Each number is 500 + 40 x the weight over its row's rms, rounded and kept within 0 to 999. Layers, rows and columns count from 0. Numbers have three digits each. The size before them is the row's rms in percent of the matrix's.

# layer 3 MLP down, 320x1280, rms 0.0845, rows 0-213, columns 704-767
100:492492518453482429458535466479532604485504494595564459468468505560445550487503511462535497471478453488521477476498562466509458519422480429535525436508506491448516530500516570497486488584506533
101:465513470490478567500453451467504554442518457530534537481499458427474460485519435534469489475492518514514479548466557511515430498467510471547492481519520482512518503478494502528519470557545519
104:517512554524554480517432554524531557534496508481488514445482578507527457589433436508523565478530485526509492454429497477499466513475550609450420571442429536513491480505532504518462476582491519
097:519497524490475456466507503480497563516499536490495532492502480517440496490436457525537567548454520469517532501502569545447525527588522465545502408538488440563554455506488569503521570519562523
104:517426541465513454486407539502526524405506494431479513555493481450453474503437542536533473572561537585486506468509527523466490497500465489546516514511548526452498504566488483437517468525550435
103:524441492476434473515541499517564493573557482482510524475524577494534491561516490526519483539498419478509513501569482438446559518579502531463460486465475469505527524529487478541549443460543433
101:571476495473492534458527529487525514530578492550468482549440459528510515420526537440567491519516499500478498502514499495609503497470517486539540562463469394521430483558477513514481572559471516
103:484425544514532470522542509459491468614508465503488585598450561479504470556504481549511545570459495487570486485429501479459495537415525530519537439561464435504474498478490522527555485529446413
096:593529531587467477537466457547527557461501499484479485499495566501543505442414574524555488517475622472472539502491467426522437520457484504494429479478512571435474464481490521485466412548455477
100:500495449545457479458541563474609475422504543542514492555478562492546519467525470540581515543465463528405464500526558473511416525513535513437461509485565576422595500510511560532546460534538515
104:456528506484510587515430513553469427453479528525522588488505454558479511530511489465541584564453523530528500433504498481423499456397496558513407474572478571524542508558532544533517569537404491
101:499532550538462559495508528448492412524480491489544633520524446514476466521566550454482512430473529481461487466538497453514533502501499515503381410469582498581431476456553499510471531498450521
096:467555517456543567515615466520508455504513591472469454596470427530493454519528533549428564534489531491533485469549463504498509477468464458445508529511448481487473432475539560532464523462423513
096:501400416425523433447469526506518482520401536445461518611481527497486517471451414510557530522573558471524507461464571492553452536410487515509511517456514503507466448523519518448507501511534563
096:550486477501490464484525515464537474498460511566527526423557526490467491453502564521427480544453501504528558524498517468505539515534490493530482464385536489596492532485540510519459468437506467
104:511546493526493462500581501445481483482444476559515575588501452591448519469555415534463519476452404512499535511461542478537593455486531456513547475486488499476548490552520524509508547466492593
101:403452502469469550544481586541505505480519487469496521443491504459600465487438494467480442571481526500540489569523555506525473469499538544481433509531485549537542497519539423542488483513449467
102:546483453428490541506542452508522504454476548422511489542550481431475522430506475459514527479494513494508512480531546480505456497557506557577513508510508454475537454499506504481541549494499446
101:480484441527469449530440458438545474524526511508515513454533475493489488500506529457535530409521529493569536510539467518566585528489467411524438475484511471475483476561447504602521493400427491
100:432543478512525523486548535453488584431449387494473449385490518516446565482488527563505524447511496509482482479484516531466453494615473484509562488558443485552411528537460399490534473514494478
096:584505589494483490454535510496468463470471527506437582488415509477523495512481484541454510461517441522504500518440545530525485523436485554460558456557511508507483568499488509552552451494446552
099:501576402493459495433439449478503494561565540440475493528533449463479474562478484520454520504454447455542489529461451436505512460458491501462522571446454381520556510463582492463524504528543516
100:464504530484500530483502513566512489543468528422476597527496455476510529491478522441521523552513486527498466464481515501531539496524477636496489527508524545472462443500482487530508546499532541
099:531482513493520464480506467546456573511487522549493487528510547534497490479528543510456476440569521463526527501530522482484528488388400563478460531472493507514628403527466457505488457505529484
096:481543552531526545443540542477521502447519517532466473436433441510475444500498512472554512544522394428522528486548505492473578558521462486614457504521491435493528452518487531468479464518462514
097:447489428500529526493466504516525512503432480545463459471476510472531536448400505488523454494505495461504539527542479451426482507493458423513457433453451447495444456576521473470525460458527569
094:492484565507528569478514476522510499429567543477513483492551479480495484502535462456485537504528533572510458492502564479523517560531493519483457490586464503472620423437503479471568475502481496
098:448510493472508504557475463490475512550476439455469505628501557478494459433507529485426444473506402523486544485519491500447487454520551445442472513550533457517604408467443426506530439524437462
096:537550463462513514491477505570479447503585498500503492468489505518491502516472493408462383522511540477486503476512511474466524454505477580495539430505457465467579536449509484517459543452555475
098:450515500476547438486622562515505513536509464523528485532474523456558454565467497460506505438526572548486513472524429577554497509476478460550528570542524510481563512465458581429517516489467470
098:511502548488425451510475549491430414474453542534553457415478534571523480467522446422487462519530484506538508542497516468456498485536518506556491509480513547526536477556507450471508533479580495
103:468510451534545407468584466575534541531540493497505456484488500421539529578543546517555554524462473479408478479462598561474558489495567480542452509510431471481435556436484506583473521465536494
101:503480548465486536466526548481492488442477513507477552524495543517468477494530486488445434546515519488440398451418446459460484532585500475431489398506503500481512501605426495486548577479485481
100:537529447490463483393521460447481498479415516467533512493519528506446536485490473493476412476498488524502526545492441506444502531617519437482531503429520504474506452539510501453442449535439514
101:479536492451464499505485481501453488432495482544436470510501487565488535497429441599482524469475493471560527501516485474486524474411529455545528471516506551475545460501541529483526476490502505
096:497505569437505520471420554514498530492536521504515564581485572436440471510481479469499448526549502526460488483519492467475451568474492559526481491478522517464555565527517510448546462596481589
096:406427587466462515460522449513525506486426559508480525510502523496528465558429465511465512455558482573452506487520467536527584519504513479522513574528461533499510512511513532540633396470498498
094:508540497564464555448513447496455506479441540459512507511449520548500484550480475543549517525490509544462568549477491483435477446552532483503590511542501402547546527512448501487448498530457513
103:477398542439523526493541573480554513550492497479516446480566541510453470506558527502463462533396462525514550486552491477505603561483510473561468539494535520531447473495497578532506482420483460
099:533481516537459396451527530434516471526523466476447447474434393474590532527586498500530528575507548486521513484487468498448465503498574475504558530441473489466511539492479477512483557531493531
102:478465433469493446453457537525406364511569552500515441596504443414495547482474459443520430511485461439543526486479519480505488512472493484507542559423534473474550485483502446415492507587495445
101:466520535547483519534529516509524560427526504534442490447438442524510477443491494525483535516506443462510517546473483494523436462520559448455480470489493511451486489498542532483514463529544536
096:502492512469489473506480504589542525487474526500536587383543500508540530504573471498482501512479509457470574452501534559540520523527527470520439543471617562440535583506514534526470454539501463
102:539508495530439444466528491518494457573465481538464504513491463464513449583517477549526496473536495486540497551489539518428537504501517506507488468466533488493511490492525576516512475465522557
099:502458458444488505472508478517426517525521450496474455487479391452565562488546534434436533454494580425560526493502535485464475526505462467504511448519375582530588466489481490520516441508472485
103:501430464500526429536534533487496534479473464506528517554415504478525542503547517492464474523453526476520540512481479493479587490530540425467464453433507489476524553528476529460394471553527553
100:449524471528496508529469408464453488503559552544545500517512525399484548508482530474519476418520492503456521477495466470498495484493431533542433551460570461527507521467504483519521499509471491
100:554467500511518498526551470525435523512585505486466491427473498387474567459526462482493461527480611436541490530474599469525514532469468476438534511455528462423471478509497460480543489575516438
101:382485450525566525488514521522440511478406433501510536475546501533435503503508572518474465457488526401436495493469565535469469541483444486500530494535531460496508431396563498420437544421451557
098:457599478566507490524527537488482490430536498598520523539507478504506477514502552458474523530521474432498452476479521488510514462434518508492471525456521515454582439495496467471504510521560568
100:484494538427545493470374492553511477496494497577527491445501525458527484456520475464494497532531566496489485506498488487405466504513490481535477523523503553471490573455494480447445406426442480
098:424535547432494533520516514533494546470497557577516477540468491561494600496598537471559521484478455544493512473500471454523550503553490541493502511411544562470532521412498552515579513512506548
098:580477449505487436548462512511524465616568433497519576555519482453466430529525433563503459546478481537548429521519483550502537458518561404502524568492538455480485570515451530512505501485457514
105:481544522508451447439469549493499480522409558477500432465504538538437471414446526541531505474443536457523511486493500460558513459507512508440533518505510454491560434528475517512457545532479526
101:492552523486477554470514516532489499539508500561548590434494511395442528471527539501550505472485495497405490476511454459490502534505493510474498473471428537504549585433508488499481446553434454
104:490515517540535526494406531540548543556552426484498448535459555429469524575525422522465445538459485530527491500534428525475519456506453457481463477552440453432457514435425517460538533426535444
099:484469496482540544503448435479494532467444530458477462499481485558504435523480564520518574469461413563484485555541571491460470491561465512486474477496508488477541506528495473535494461513513485
096:461524527513535530458482505457484501532495485481475530515555556497482533521590512446492507438475571458552536458468490557427573445499523379501463587464516551558457446497449508494464477480479452
095:502549508556515457524558593447537501501507487473491491511460551564464450582515520508460526522484517602500464567483514543473460433521520493499571476586519492509505508451500471487500526466420458
101:582511496489411405482541559530492495522482542463494495510477552500402535518482409494495455463459545505454459567566591478500490492522428437511483505467489525571515487555531456527513480435527441
099:544483515488502531491526422551498515519434512554461543480522434482448542543489572477479471505522563488406521522510500502481474559478491464504524545477420487492555516539498531445447511524478504
100:546514466453496464540558478541464470498482479513557503558482528513484429569403501470494510530512503542506463513530484489477462495526467420502561417405480551500541479456459464508481512489428551
094:585583446512476595421426492444487539493565490464456486434420480431497465557428495479503533484493548492547479488498464472476531521556517465506516489436534469436400496479464517513476561523480494
101:472476502520462479550455544455464553498562455490520429427496439420492556507458508478505519535465481508442533501570439468552491472534435526558462537455471521484527471515486485586451514499564506
102:436514472481514508460540542483532437517529606498559520431498387507473425483487515486510552504452514509540516512502444489474526541484468533523599481522456570464482502538523434515464555470485437
095:604505488495544493493432506506513502525547517506493580517441519451439446447510508524473547423436434395500560524509525446464468479474510543514506467484487514482554493526481472529431557542512598
106:499544553480530493501495541475501539490466463490489448515526501541466466513447450462557382489521412528515491485526514517473469534593415445560565488526507539511539506422498475443474517523459523
098:487462490566531496526439503527488495422509596512505482399546507461528571552470545498442554534491520501511533530423504541526424466487540459448519521513531495482489510512509517522439453512530486
098:517579489470506581443531514480414439527475448511504542516497601457565519474618548521515468461509466438487483509527520478523467479549554535475484420531485592484490476515510522528459436448548530
098:493511495478474538505565503516514485522538359457544526516469517472461480487537520491468475486540552512473532498492527459557509474504491499542538510529401503494475451501514500437489534477465553
099:490548504470485610474501499511547497445417493510511503480508545506524506516472490496540480481409535506478522479459602519527477505486571502498481484538514508486554474465564431556455435487496503
108:502480481492491517515469527446552504537537484457543450555557485513502501478547477547514461580507484427558508457472494505422446478470433433588521523425477532513512489473519454427476457528452498
099:573484497510428503486493484492523487619485522466452536535481553521512521491448498413517489560492557467520492527505448441460506532470537468526525539468511527523559493476499497474488431445532479
099:543575517508469430540483513527540526453461466534466550486481539590477455485578480497508523506453548523534502424503497495527509482502441481488488548470388600502499471448476479502493500507426474
095:442533524356544519495516540467512484479574474504467512447542463573501519469534518435522472514445526550457558501530534441579489485524520517530531456452529532533577438380500471491449494496476505
113:561545509535412468437496557487465506504601503512513452471492508534566540515473542511493528552513546469473503599481532523542461491532559661496492534476442472522565514493533443513492489492521477
098:572514491518537437482520487582518585495518505462479554441501491481459479480553529474431442443559496530531433449459480511478479524521574469456480492514522483512479488535505465535439525444488429
097:502457500502529549543513558476508492481544500516515547466540487484505526566490505527532500555501516513487477474528494524420438467513525576473572557464507528505530560468465456533480597474519525
100:610518539512545510487536447528492549474562445525493548490517440581531487519555486485461471573492534508470543490510509523579481525522578500473587498546503527551550506480484496509505451533488490
099:493552507507545505509494464478484541499561526436444449455516513525475495472508481548536479536446485516500547496480489510480462485478545571465468546427490529462494451485527464480539497465490425
097:483514495461487559521494472520488486487528521506461509501525540468507560522508508438490440485476448509514534511486466418540528578436437468494474525485529527488440489468509519497501434473514516
097:436513484511515492451471458482560541502499507482545519428500520492511521418544500510550508525497543507492506527569510512470560499502544542430455568495518514495504480566469531546518440580495584
100:473519571390503501462462451539440534528541581547504429451538507503440529531466516537471481541528488577552487433477467544432507531509417422511444511437494500486515519509473567572557585561496482
103:522489444469501478503470484449531458497424458548564524522488448539491536470482499498468458488465559555459443560515523497537562521537441420521566468455437473525446506518480565503547521539531532
100:511449488547552518464467537478565536484466506494479432523523460510563532499560529485441534463459490518453484520518548489496465512563562474464438491555569528565463487498434447489483509480557486
101:459482507477533492550557450538419550525491447496495485503504558477498451495464440529468465551501502537526479458465559498519464481458469569502521536453447533531505441544462463489414510424400486
101:474486486495459488493571504538513437529551565517504534607561473472494486526577537520522551568485473593516498500464438479462535518554468576462434453467424509507470509510515518511532471466546527
098:427532444471515502481457475493427481506496445511503452432532576387442549492516535510527426430556534523464517503497547501572508439515493509477508549547432435485495468526460493572494501505492514
098:501578424504555540544553583570475533495504469498491545524455512486564533485423567474496433475530472510492518562545510451504533548547468521540440533487495463524530476485467536455515482502528479
098:488451492513499477517563541570544523499516481454508448485493510514481514526467493507515497464497458512509461564525572494509522502520559471514518472555557652516524506526492506491463489550578484
105:514527499468461534488477462460515521478489445430478470546492488542531430502410490473548466545514542486467472495506495502536465505497467444450509494534480500507487515473523516520496500566508462
099:494529523524462498512526477479540497479458474518459571492511475539531561514466504466544507577465476483513449545509521611529526446460560457515548518497448468476506510506491508498535493470462582
096:452532454486544502418470472461576519526455543498494519506456471488509491453470495506505521498508483463478519525480537498425517494486525481481486472473482532520521499549516521485495456475519504
103:524484490495532405527501528450464534519425483468511502475525446444490490516524478440510505452556443564504486422464575519584507452556549578514475551449530476504488505477512507476522439592504534
097:459522526506455506491533552545520489451481495494482466505570527478487445452537516540412546517471489495502503481448556492509452423512465446509532589475549516456582476554486486501436537397506522
101:489499568484507524488584511520504548505515481540473500458512541458578389520376576453497535573486504464539504504485475514462473512463499553564485517551423490518555517542502550566495552495422532
096:535521574545464508584461591500477472510458516510481475536512422456534533507447551480537466508469558458451533520516456464551506463499553456388466527474551509413484484531534528476428560530506564
103:509545583547491515478546517522501525592509505500532539473509488441514548542486462485460548523548465478538482516471423480547546527598502497532437616503454464427521539562493502479533532572549486
099:533442517494459486527477580469544431529383464524559434496569506497497518483514545573526531494489436426528462524525512471481554515513449426464462440457491489521486453545519502487531464478517518
097:544475480535472551434495443523463415541494508431426512542496491437498509525532447487474537511513507536497514518512488493485449511501509444453554535569521507554552540514467509496505542513492503
095:472473496509528475517476450501475493572583526482512506435524568503549539478467457577413455488506474497436447527537481465583477542501543505521486466528465464508490493515492500499532578467455479
102:473469479493536460477542518381538580482426492571519517432561527514450476571522533528472477468584515492461506508514555508577528576519506504519492535468456526456436515479547482567506469538513523
101:478531517481537454547550539464517515476451515581524492483512491471524522539475488545428552552521477515491540493559474475476502507568530600494559444534506520543546516434515462539418534491557544
102:480592518492577551493437535566463500499547455534561414531484457405453529525515531432504607440520444513542501458502504511562464455476558536532469544522500537548543477450474453479454544379583538
102:554537542478510507454548528483526541430551469480503432491464510444552467510512495499539523440553516504454536490501461505533422426532419529455553476519552491468503522475553542523534406553550540
097:567466519446538491514536549446509422534560510466472434536494535457502463514473437555529534421445496518559503495525413498460480533546419615478536486537530534471462461470518508532453563431554508
102:531487543544557527508557544593514475436496515479489486498449559441530484499539444543513582417415470441511469468429533469497515422651543538484540507505502519517525497445537469508554466634487503
106:480414497501492523521492512562481525493470510495552461479491495525414505489522472432499503542526488522494469467502492555533526541528407496575577473485547532552522506486469468484482523522458522
101:470517454579532530467461497439508510438500505453453410521507503490544559505483540508501513522542491512451492460515488520496464558531458525464539536538589556493484470504487426585521458502485445
096:524468538504499434499499493482433524420481529489531528552463455487568444488550481514463509473472451483515492522484596541451449495504476451530558549495493465436508522501493544484414568526536477
098:505466425453543478574495457565457489565516532533498485569520548594425462514562527445487410474523447556476473493538521434562496464475444470410469536460500469565470515425498413547509509490518544
093:523482498504511432469537540514485488541506411533527559550468480532485597534535526568560533476441472493376495478454545519521599500502552444527551531467584511470460609503539560510438526478534510
097:496501470522468496511576540495501573440453492489502537419504592465521499537513425453520456547493497582509472458495482437494543511511479588526486581537492510508543439511500495477540521503377442
100:528480382480554519467509458543523443503478459503473530578508473568445534458503539525488535454441488552502523475476541544516483470540512448547528512485493519487455492496482541452471511436517478
097:579504462554550569482531482453524492469493536501501400425478449463526433510512578454482520454470496491545526585442423561471486589447392591449524450502457488560571508449586524534536550469505560
093:514503499492546534517475472532493465480507479476481490536498466594558498409538475443441525483428592420532517530531543470472483504525597528543469549471499589475582466513527515487488568518437477
097:446484553459507520463530495595475493530495567591494515556480472530444508496570462511437531505453550490568502521492464486466506503432450579539524427562507463410523491503463466523479547509542587
100:495456551517562529534517461454454501496470484442518455488527458531520499451455493476508556549489486475563499529469514448577494516438494546423481472515488450493413534477478526505481584500489473
101:528468552464505499555522536469427505535608549517439583442526484419452516535468559458522537529518436489611491428435461550491522537499570560425482518535471475491492476580470543542490541475532507
098:511608516441502571493522467502538490494522505534524487542545509456496487417602510487557433487526524476526541563514556522427529468462488533454457499535507516522530464553504460473482597499546507
100:465514550489546512543546511586534503504562455479391486492471524426549532496511501465482461516498591577506524477548499444548480518590505491478525483518537499536496559482477525480506556505504505
096:514471513520464484479523506537547524499527484579561476568474537526457520568492474535498454506442485533489511488495444514511446478387431507449461497497471568475488511517539527455492490471544495
103:499446560489535491493451563486504450463479555515493477449536449463480489465475485501492477479464534411471506498534436502498419534514474534515405507488517504548495455475479484487417440469463534
100:492456509532569436488459445562417481487510427483470405495531511412423501489442442551481516520474482548552491520483546464485536480449489551479542474444480530514484518434485575542536442473524486
096:518437482499501444510472547552454479447537546515446492486472469528483542482536448518446473531515480488532491465578514484586486447450403550521454492461521525500496551520484493482495523437546491
099:467483519534475339497553481497564437543483518489509441501497553500551432495466510562460600470507509524492556448497580514502527534452499525525497539466502447543535523508457549503538488493465458
096:425518551518529522477525494551549525575515558473403477550484506443570512545517452513554406497519502492567464513542489446473592504443486440532499496504522585485522490501539516525449482446446486
102:468386393517490480483462437523412556453578539506492486511486475473454514531506501528507445469449552452492448482491472461522433520533555541498509473514505530459463504486450535452427461458581493
098:594493424511469503538479502485474554516469530509496477591568527477569517494461545464558447460577468424451447503538483530557495536468438496554520472437487516438530491444469472503497498518498508
095:448508527532511460593518575498475483566553583497481493423465409556522496518543500503478481594477503512513472431508538475498442470496593453527504507524493470538536505482509567534451482457543493
102:514475514496483551519619420490529476460508527566559525448519521430506494478542550490524513532492469510490528519520529532473454484473455483491529571504540517470507554512506424607524525503499475
106:517507513521529496478497389501531526586466529587437482529600503446498484492486503542541450546567504514468474465486442493509588489506538472506417550527467393509439483563507523497585498479477419
098:590428437469494535517524550526514516443502440519488553530451436502518536455530527513443505514501511487423502484492436438461501462487566502517564485519488492454508468496454456505514489517528501
098:414502502538540473527517480471539468521504463490454441517491491497476525470476462494474532514467476581451494523439507484507526479501468556438419504486538524499439462451559573443505487407524553
098:561558439528475464452499478520493455488472478453481413511479521544487405543446492499509512564529526495500558495544508483444463549452461386484555489510466481509487441502460489501532409479489442
101:526574479495494518453503462465503482516568501526585561585541467433404565524497465478468478446635595561471436532463542446425476489557460463513413531431501483412544477448513494509520611509436530
096:446528463457435517507543473479519484519475464500501427490469471530491607501497489511478530486487558475544446507486529537498568541576509502488486522558480430464568505467535453585533498500519566
099:495464579566502563553532546459492521536510496476547494519569513381445501542540429451552466454463510533430491490514528524492457495496526499394524507548609498537459455465451487410552455549442500
104:534455450536515450451461532488517512488468464534459466507483494507445470549410541551535531436484553435510502459478534436523456506440506418449544477493436506496512496421502524481553424474579441
101:500541565528460428506484448443544504501479547512522591501477552508434528521565480478499520519543472551470432534507555521481455473549539377497574515625488424525498501483507465540551431555506575
100:522522433455540502500517469457519472511482598588546499466500499508477443536404533508475492526531457516527541510538444487474593459454508407525541456465516453516395521540506471542578580488572509
098:516535461496539477557430459483513532522476459570495593479512476473533453471497465542531505470514456437466461553467513512503458443590537531453479552517608469552502477476494487543400481478556582
100:495512426506514651501487507502470528513505523496564521592496439526480511509423514489479545440452430499443513503480487479524427495474436457464537564482401512488484518505546517554443554479583536
105:465511539454496571518474527517484446408541470505509503464501423552464484432420480492560495515520464520542475472497443566513479565501552541529474533501527502545535569465493442561492534445486520
099:496484566509511471494556494502538504452479595500559494539538573486444513463494536432546505555459496579448505544503439532474510456489483467485461471564499497480447500502518562482468482487474481
099:452576439455433468462501539419495505444518494518523465531523455490542490485471522487579514446482489503516463442501512414533514480495525475517432506506525508549467495467532490459533482556606440
101:557456460470492536533446460502474534522454547550445552533554525519508463506539414522544520470515518467537459575501476570569500495526468517534492525503510523520525491474487595478508421437488583
101:538467481512553518484529500535460468551505523409532482538498497459566575437560486465462446525474472434547541496460455488536510478490500424470497487485441471541487492583574497495433462486531473
099:579495470501551488439433440507421421522483458490501474372481563441462488501578465505539502468503475491561516523461475444473575482521470509545422535545608562509522534454472431546528465457501481
096:497475522487538448469513457511462522538469513562497596591561528437541483520509476502573471445564450525508520452510454449498544548491543528479556514479540420505504485548465541507472421463529536
098:492562486467486469543500516575576546548502453521468463517461519452517559533496420481508497434524418586509532499507462485504490480548528441448456484528633599569405528478544487483511506521489511
097:481540494550555435509540484455530527491485550536560497487507521444487551562464540517480538477499462533445463517476560526513458542461469485526484546501537491539439485482481525505489594502471527
099:524420505518532492530481526516500493495561449536478504450472444517502568464573575502491541429549490523467496499530493511505476530550488458517562533552574593496446515527476498510523538511456493
100:488456507472472506544527494570557447486510567431438503523500499519436516506509474476403530545502459509466450500528457509417495540524490504462568499495530468500513487537484475467467503434552516
107:486439531465520550533520454498421539474504506445464482562482443473532509483560433533578525502548545492473485473454526525465431462567547525567572456587466506562501561534442484509510550567444544
096:496476464456474538511533503590477491475528492446499525511506444449568466528536579514477481596485471460551477488459592486559511546482548526476519458471495526536460516541518546546465502518531555
098:515537554504451477493553438479479479534523522420557524506513477523471522512512535460447508498501471496571449483484375519425561474467412414495443480527527472487497513580531570441480491480529540
097:553583479502535529551490511527522525514557479477476453499578525490586542563460455461494510500552488458605536425480477475477579495437452513496451473559539494479442406498491540511514519467503488
098:502540545494472524505531489493505526462465473529561532523453488487485553544506540509582489471528493533515509495483474535588434490561563597493498422547545466477469499509490512582463498501512503
093:545482436515473529524515506519522486529486537518492509522522512493524508502455528504515483490487570446486513598537520535519473568510493513492484447515538496491439531537483554505431561552534487
103:478476513531451541529485446472532448538516453546546595531564419507507511514527502484480542474485460519514551501488531472512545474499518432540434526454487544547492477466508509493575514530528497
104:483532519500460564466439514501451446448549543495484502474563515441457520502452442422471486471516453538472485564522524500419586549527504483424525518556452454514549492526497535562524517499515483
099:510448416433533484483417478486552522522474453470532470504468514490485531489502469533513477554562490541476488487510539522439492493513418467495527515447546479434462420552473501454481512492495439
102:478461490488440511509467441501493512516611507489532512577451489577572496515472522472449557594486477467525501484553444527487584507407467438505437545515437510465471476543552524433513432484568499
098:437452472446458447436485490497478464490505483511496469469529531430478441434477489437470525569534452526578475491489466498493502532513476476524511495514571488575515460505478512428629522429472443
099:518531477491481559498487467527536404506516495496566514496444442500565503436535530578517504507511542512443531476531462530500423534485533589499507551509537437416507492452412521541492492426520610
100:504457478528476492533558440478492453529528433484529505462515474479538511516466497494431528471514447519464475489488455558493400504454466469409524462439485418473436501478496405464535420565402527
100:540506465529468493445451503513423431433474494532441540459456520461471443484531462541518522502430572502467490468520544484507570523512486443574491470475506507494441501515530484489497479487432453
100:448518456436476481451529511513490502531507504512523547493526508520524561447454452533530551525533529519545526461494520511522484557453502495492487532460454531460550490584501551525564495543519498
094:441519538517484472535486528492433475568557513526469520482541563454483519489479516478527513576554491451498499553462448503513553527567530523460436463419458490476469548527535412463449554526579511
098:516480568504509545456476499444489449547566517489498510573461462522484516513491477495546576471455604460483470467493473553556478520467446350500445487518500488507423533492522538527470526516515440
097:588473523498452531452513450549489498465510461556508504532507426520531453503497525473452449532483530492546509448542446474513441532550479513507493504460529458457429492501474511536405533503495417
099:488475541595450490505448515574430449552546532528483558500475445530606495530575507550482489490475519481473541481486507482494518500553478475508509527436542398532573465507488487468548530455579487
098:502520523530558516590515484485519513529493453515487456521463564498499523462487591491543434464469512564457514545457529520528490471464507455517550452483465490513560473504479424473496454461455541
106:532502494495462487478536466597491509562484485473491453489557491462503470496472498533527470484517480509530499503485445507479515476541493519500464470431504473484512492468471516529505435492489465
099:546508451495510559503496456500414503484619488444481549463482462547497579442485492527463483504525463523513507485510463501559499448472542626400543468415505515504462485484515447474476486528457528
094:518453526532558468544498448561480509558396503489497492450474562529554431495487489565526499555467535490499481541498501548559547466496566488430476456438476523526550507494510540488548561511530541
098:468478535488475522457547483474476573544563491539525489424502469408507484492529476527556506510475460565580487426465485569516577455521507491509505490465564570490518541539488626534544528492490481
101:469524429454412544494515448506437454512548511503504404533457509508467489504446505484543449467456496501496524542530504498533493532498482498555592519469465532555461539488512538504434532526500456
094:531580478430500457509436478558485469516455512489537462517474439507468504509481483516468518534543506538470533490522488512514474594491482527480489509494525554528465524544509529485494448496432516
100:472496447545530492442556487445524495543559544544503503456482586516443527517493520478493573492536590515417527537470494529483488478501555546442551495613517480535460475535514455514479485493518511
100:477533519589496540474415499487432536497480514485486492549518483449463487604435578489520472456553539567477482477516530497460536493472560518511532469527419417521544513531476487493531498511498524
099:453513558576457448480524560551393521523468484498486492529546516583493482478512440518483501456470470481489519523455614469482534486444529470468400440509504473504539439529531473531497496490450481
098:514546619557473500440488433449392413581520458472496495541479458513481472552459400514511514518527482454509456506500498469506535544582561387552500417524460402486501537499471501482514494448454451
095:487502491496557447466495524509521544472495465532464421484488453575504487547365478475542504570512465568573448514460484523519542416481483516515490475558547523568477463535534530574458496448528466
097:467523534457533532501551553384460463483438543479551529427491418498450543442498524570534525455469558554522475517534444562531476531532532487511516428479438425512473482462467485532489519474441517
099:430448499542502515461487466484539528507487445526500538579517520479458486551575500549465509537552537593534506487557482461517502547476508600547528477521493551472496508494494534467468443474531459
102:499448493567472451583526528516402494532486457418460428438551465491471472482457522508457491488543528460565509477512501515520559508560536485519479398474467441531449539506541477489392517514547458
099:574515501545505462490580494501424491512543483529527468434496460550495473501455588489464516511479493523569516512483554551535499422429494562462458505485419419522399564486485505463534477501503528
095:522487509549493505487471452444488506527554493475466492461553502497522516452486462452451470528493441508611501437500515472541450546542548350446502510443518474464425478459508523416554529568453600
102:420535567475529579425507525463492536426435568497510425478489556539506445526511533468475535485542531465522474520547532533471485524481538542506538503371510546492565510465509547471472468475569569
118:495452487442518447503526537500538510615491480412486440399495493535500489489513485536481537525488509456477491423473471547478516517511551596488518445468490475519542525547500482539524530460461477
101:465526462477537498556422508541500474546504517537480511468522449565497520512456489491508510378473477510470454501536439463536479527544483478541532427487524416480513453474474517557491492496541528
102:466446459483521503497462529523507531484408419573484549498545516528520562543516593481489435544468499494489518509491516465460523468548492542488508483526496517495507489541514554496485480493430492
099:474506597488459506531586448582457526481453468476541445598454455521451532540518592461452546507497468498491489496527509463563483506567564519482520495578490484540498507473503430489474563527488518
103:489528573475482537499499453473514473519528528539477467476505495473471589410587474532546504456480465467544514543483435516475506466473518468432513468555524456525539545512479554479520465526541426
097:499438541534523562491450490580463503564448552474529516407457517498575429558553542507508487492490427569419460429477494548506491512533512489470520509549509539474515546553419501534449453550522576
102:515518550522471553454461555466491575524497437466448527560468498477585474508508545484558458530548518524532472467490455490460473601528449503499442492478529457468470507519523488495579475505534454
103:370484407457568552483482456461507520442473417496476544544546499451471534511499460542505487426573509474460469458498509512418458475521422526504498388514561620479452491515485528477540563488580479
099:508442508552490478452517411520491564503538473523454444517514466543499470529456517520494432491518560425526476490463479548514488564493556430503488568535438578517496491466482452512495533518502529
102:543486487541486472484517505492542517475520555389499553511552492479527488492498415437432488549507554510526502452497512429530438505393520544437507464421555574492471471497489536426497470457448453
098:490437517521574505498430511538492528515475504547473427489515534582441478564452463436488527519498443510565495478470494525563522513587591492491512507561418474460451532482516467554537459440532499
103:571537537530498506511451514494518579450481494503454497469454512588536495515566502464534471482502467510564503523492472462560513516589445442516450517472567519567594546484470427475561550543511497
104:490425456509526497456415486531454518448511556475517522517432473564496432506447560541473516444563521461501422511471499447526469483485498544512536485478454532504546492474497530494507455454515489
104:499502459545451525511500571577515480493533553498508548486492551562481499489615517457416506473466481443466495477478508504405537529565486557530476486499454537468488515502493495488494486435493452
096:478469549482525516504459530577483393483491473485542550425425477503460478581485534549524547521538556545475466476483461525483459479468494491543483455515450490517403538513445540504552479481558472
108:541504545499448456466572540451513485515531493481461522468526444542455489534504483487503452476470528520477474496480468531485486478492520494488557561455479456421564472455513490472479514549446463
101:485516569575500530458474463486495500490572547539466533468431494589538511423511477527552560394558489424464503495530497473523489512518580425527455472531481533515567511455527522528451539545559495
098:557551509410545571488473488515546476424505488516512518445413460439504452479532568508517565492520533450467550486549443519463471522470520480490440507576560499478493488534550517499514500492499546
100:527415554504493566536522500449454449418464517496485478543454538421553449465510438534484506508439519491525490432583488474487474495465509566494516422515517512523501551574497513435566438590505427
106:457481528524548534509492460434540512456478506486466549529516480574542500570550533528486454488460543458440471487483554500463516475556445530457472500511551525526484538495472537496531471557392494
101:532428489490485493534418543539539550481508500527530498472513510419500500547406518528529473508586472541496502488443504524508438522441550566497499596459454520540454509474494503469577473508547524
098:516492481519505446541512528561510418539532541462579476522456460565582462476438464559465439493533493549492492547507530518517475492469444597462512452515484508544499508535477520524521575471578512
099:461582459500527478485481484552431551546460478535483488576497606500514531468574494529501501516522528448538483488455469553522545482478553508441505604543554500528515509511533478502477451499521512